Each number is 128 + 32 x the weight over its row's rms, rounded and kept within 0 to 255. Layers, rows and columns count from 0. Numbers have three digits each. The size before them is the row's rms in percent of the matrix's.

# layer 2 MLP down (transposed), 512x128, rms 0.208, rows 341-362, columns 64-127
104:111227151146032097087165142160072111146122130142124163143122116101172181188119064119137133136127130184119111179128194113119119130151141130129092126125100083102133174146194078109117176168114126
091:093131134148146177144123158070141106163103100108094169144189141074160190132136071130145041153161141116101069144072122154134189112080167101072131126133130154085188121103127160066102163132115103
097:097142052100122141168128126160183129162182168063156158184097120120094130149119155178106161071141166147125155131104133138217137183082090133086147060068186102137120087134108117140112121136144095
105:119102085183106128089118125170122119143059128089122151081113136124150109157196121097124137183101124111125105098108136169107153163148174128143107084198192155157140127170085215110125125126150087
088:039118135133107152104124122182170155159104138103166188114107135110110129153139140143107143184122162167046121156178153128102103100119127133193105162175121114147106188180136086077141149081093079
100:143150143160152115076132128148127157152156118166176156155134149115124177108117136133103086090102129151152140132170134118055121109084107139066139081078138121093134185166119164096204129127060128
100:121097162096172093133145183127191132124127164065117080157089154104097097128144196147154095090160120158132151127086126050083167133079132086137105113159084113156146123129129133180066103145113124
094:095149143113196134181104156146172110134201089102137123110082137104086123137117183095134117155139091151133159149097148096141146087182143023106110133114116151154186073059144118107131164138137140
108:108097117111123138119118106162100145137096156034157108135126162138095083152142163135121117100143183184140193100194094051080132137172176156103162103081100093117143131112130139157112157111105121
099:127124179108075134092146138147122172095107160131141075147101143182159166140137101123126088136142107118126150076076156138123114130103184096098111109167119142127143166139135148145063192173123123
097:144123136108178191057134184154142124091074110143119138201111166116127091112076138145123090149085162211165145099140107097138114115089085185094050197133133156158101129127127144166114067121112114
101:185127146130065118158119164128101120204107147195118076134092179102110189141127135216148120129125120173120137076118098102120104117162143174138133189144120191174104152095139175131120160171121076
098:043099130168089098149096117138153120099156170153083138157153151117132081149136137184153104085184098113199173120096143080088111117110144122119149086144110138110096095138131107070175133188090207
086:095094116187065164125161140203055130100115094169140070121138103166089078129183114069148138119106096087088102144182207153100165120110111151132104087130144123156113124113102173079068122134111179
084:131149122170185163096118117119129106103178155119116125183133144129140137134114177089096148152107055159130168144054229107165063154175176066102146129124126095139117137145112147135153088128137094
096:087135152108079103174135119155094115159181096143135128120107101187115100065143186137155116154102176164065128107137095118132141050097105124105167153079166113109179097080132153100132091109088142
109:091147210130144116108120144122116103082113155094124071184118115108125112138113126167126116137168098152169116143187129027138132103130144104149135144175128123100124122132137055147117153149154086
074:198126107164137098090118118169140183158153133093146112142155103163152079137136129137100144159124102149120093186162112188212130142137134117094149126138090141095173142111100053194126166061091213
097:126061145033178126166099130115125113142147150134173154118164072172119173084139143078143167151110067137136128110155139125137177150114122125115172144152118136158149132128074179131100153099103136
090:122113159154081129105124092176134119116090200090154121151152233097106132100125181127139081088097086125132148109129131134168109157138086075141110105167141138120151071084125126096141154175145095
098:143088105138105119150134126141088116121076127144065128140157101077092058165141110136097086142172151156127139171105107131112130095157140143150095107153135100147185141141110065125075110129134134
113:141153111094122160164135121078136162122106137093114171112147119096072142140152081120112122045172083160181158095120108150151130105130219095156087127073138120135148061184176129180112066101123159
# layer 2 MLP up, 512x128, rms 0.252, rows 342-362, columns 64-127
098:163126135144111108130089139125153172136141077193137067127099151178158065155064113119127196102050134097103132158159122136111114106136097168184162124120120132117109095081142109186080116140149103
100:187175164201163085130135118114130132194158118129155110071171100076144141157122154171106097133173106150054092106087151165143101171081133123126154113158105120120097102134146091100137137108181180
111:153082142068153126130105139145123076210133133137114133153142118146082141140078129123144105118144062092096144126147148154146062134123090160122139170116124123097157072147156049137096108122138253
098:091085131088130085143173128181100096101094132134075115122157120095083140136162172079194161166116126144111057164076107154194139102143096084125088146150171107047094122133101136114138166166132093
091:121193124143143104175074139104128090121117109151144070146096110128156129128132061157160128128139125125117093099214172112134102143156077115106181112168071137130107137148123138105113144199181112
112:148079140132122063150060128129171174067099142107118099075165123141151154113122171137157092078171140104107111103092136071109124179094119130178113157143103095114097066124143151087156140098162120
090:095207160180115116114136133135131142094083187129151102134108129152207108156135120130141065107133098161134177135162113158014166133095128057087190144180128121092139157174136134132102131115150118
107:163084183130141093112175098201085107156120150052156133139114145095095115135130135128085147126102098111134150138181162224072139102161151140170148111183135174125079145136096138120101127106084141
094:131137149102132111131133105158157164123180147073085175153087096176104177059109129061154125158088143115148126090109084125169147156086165061145125139128097173160167145169125142176114091098122143
096:096180093150107120113113076141117092143149142092071151098193074139140137105159178122132136114110144164099106093099113128157178177184125094117106145156156113076156094110092126124191166096123104
096:132116158071111103149205100145099151130169122122169144154165140087162112141189081143084086147110135092146107112112131155144172105112201110147151113142122178148087131143126179140123106183139152
093:123134077168102133168093132105095097087171143163112126157156076157126131215084114168161139122155081119115156119135141078093149113072144126098071173131103208065177162197122063159108107141115132
116:170157079132137137154115091133145102116146166133094173162093183128208175120100150119161102125134095183156126106155101131142067158066142130120111172099130140155161140136128143147118154092109076
090:102107127101173072143126151147153150148153100098065157084140084091112192146099160105158160168088165091111173081154075099135118112067069156101211134143168179191118130111142140125066100119163113
096:179051140142080112088173152118105113112080132085169114133121085128098174143148125083103154142096107098104133148111128141143167136059181094156082150128136148105145085108161078074120168170131141
099:139134124172133101100110137155164121101132133140098117120112134140106101129145117098106091066073128138166127167183081082145138182128152128170138215148144152124116136126154144107174167127054132
096:066132179070089144141106132129167102136077157107111068138158128135164182121082100125149105128132123093104155119097135113085159103143164167168103109131131094152110067191161222113169127186106073
093:107133163208108091096135082095109103103144065132152102109128104102160134164172136142103115143151072119120123122092129109149090156149122143111136154143120130076103124051113111161129143158155131
110:093139143106159136099140156089104103121173048186143178089144061155128128158119087159065140183138140150088148146129116142075123109079120167137134132065111118098095142187106159135101074075120134
098:122114180093146165181134126126199143145090148134142144111156160154155164203066130116179082103108096170113122134148136108130107077087127156149086122203132129097114129112152086093154144141104142
082:129144167088113164137139179098192150103121153122068141154116084050160139109149088124109092112133155108155107121174161139095185051190135139128114141115121155130155127171145128115114058055122167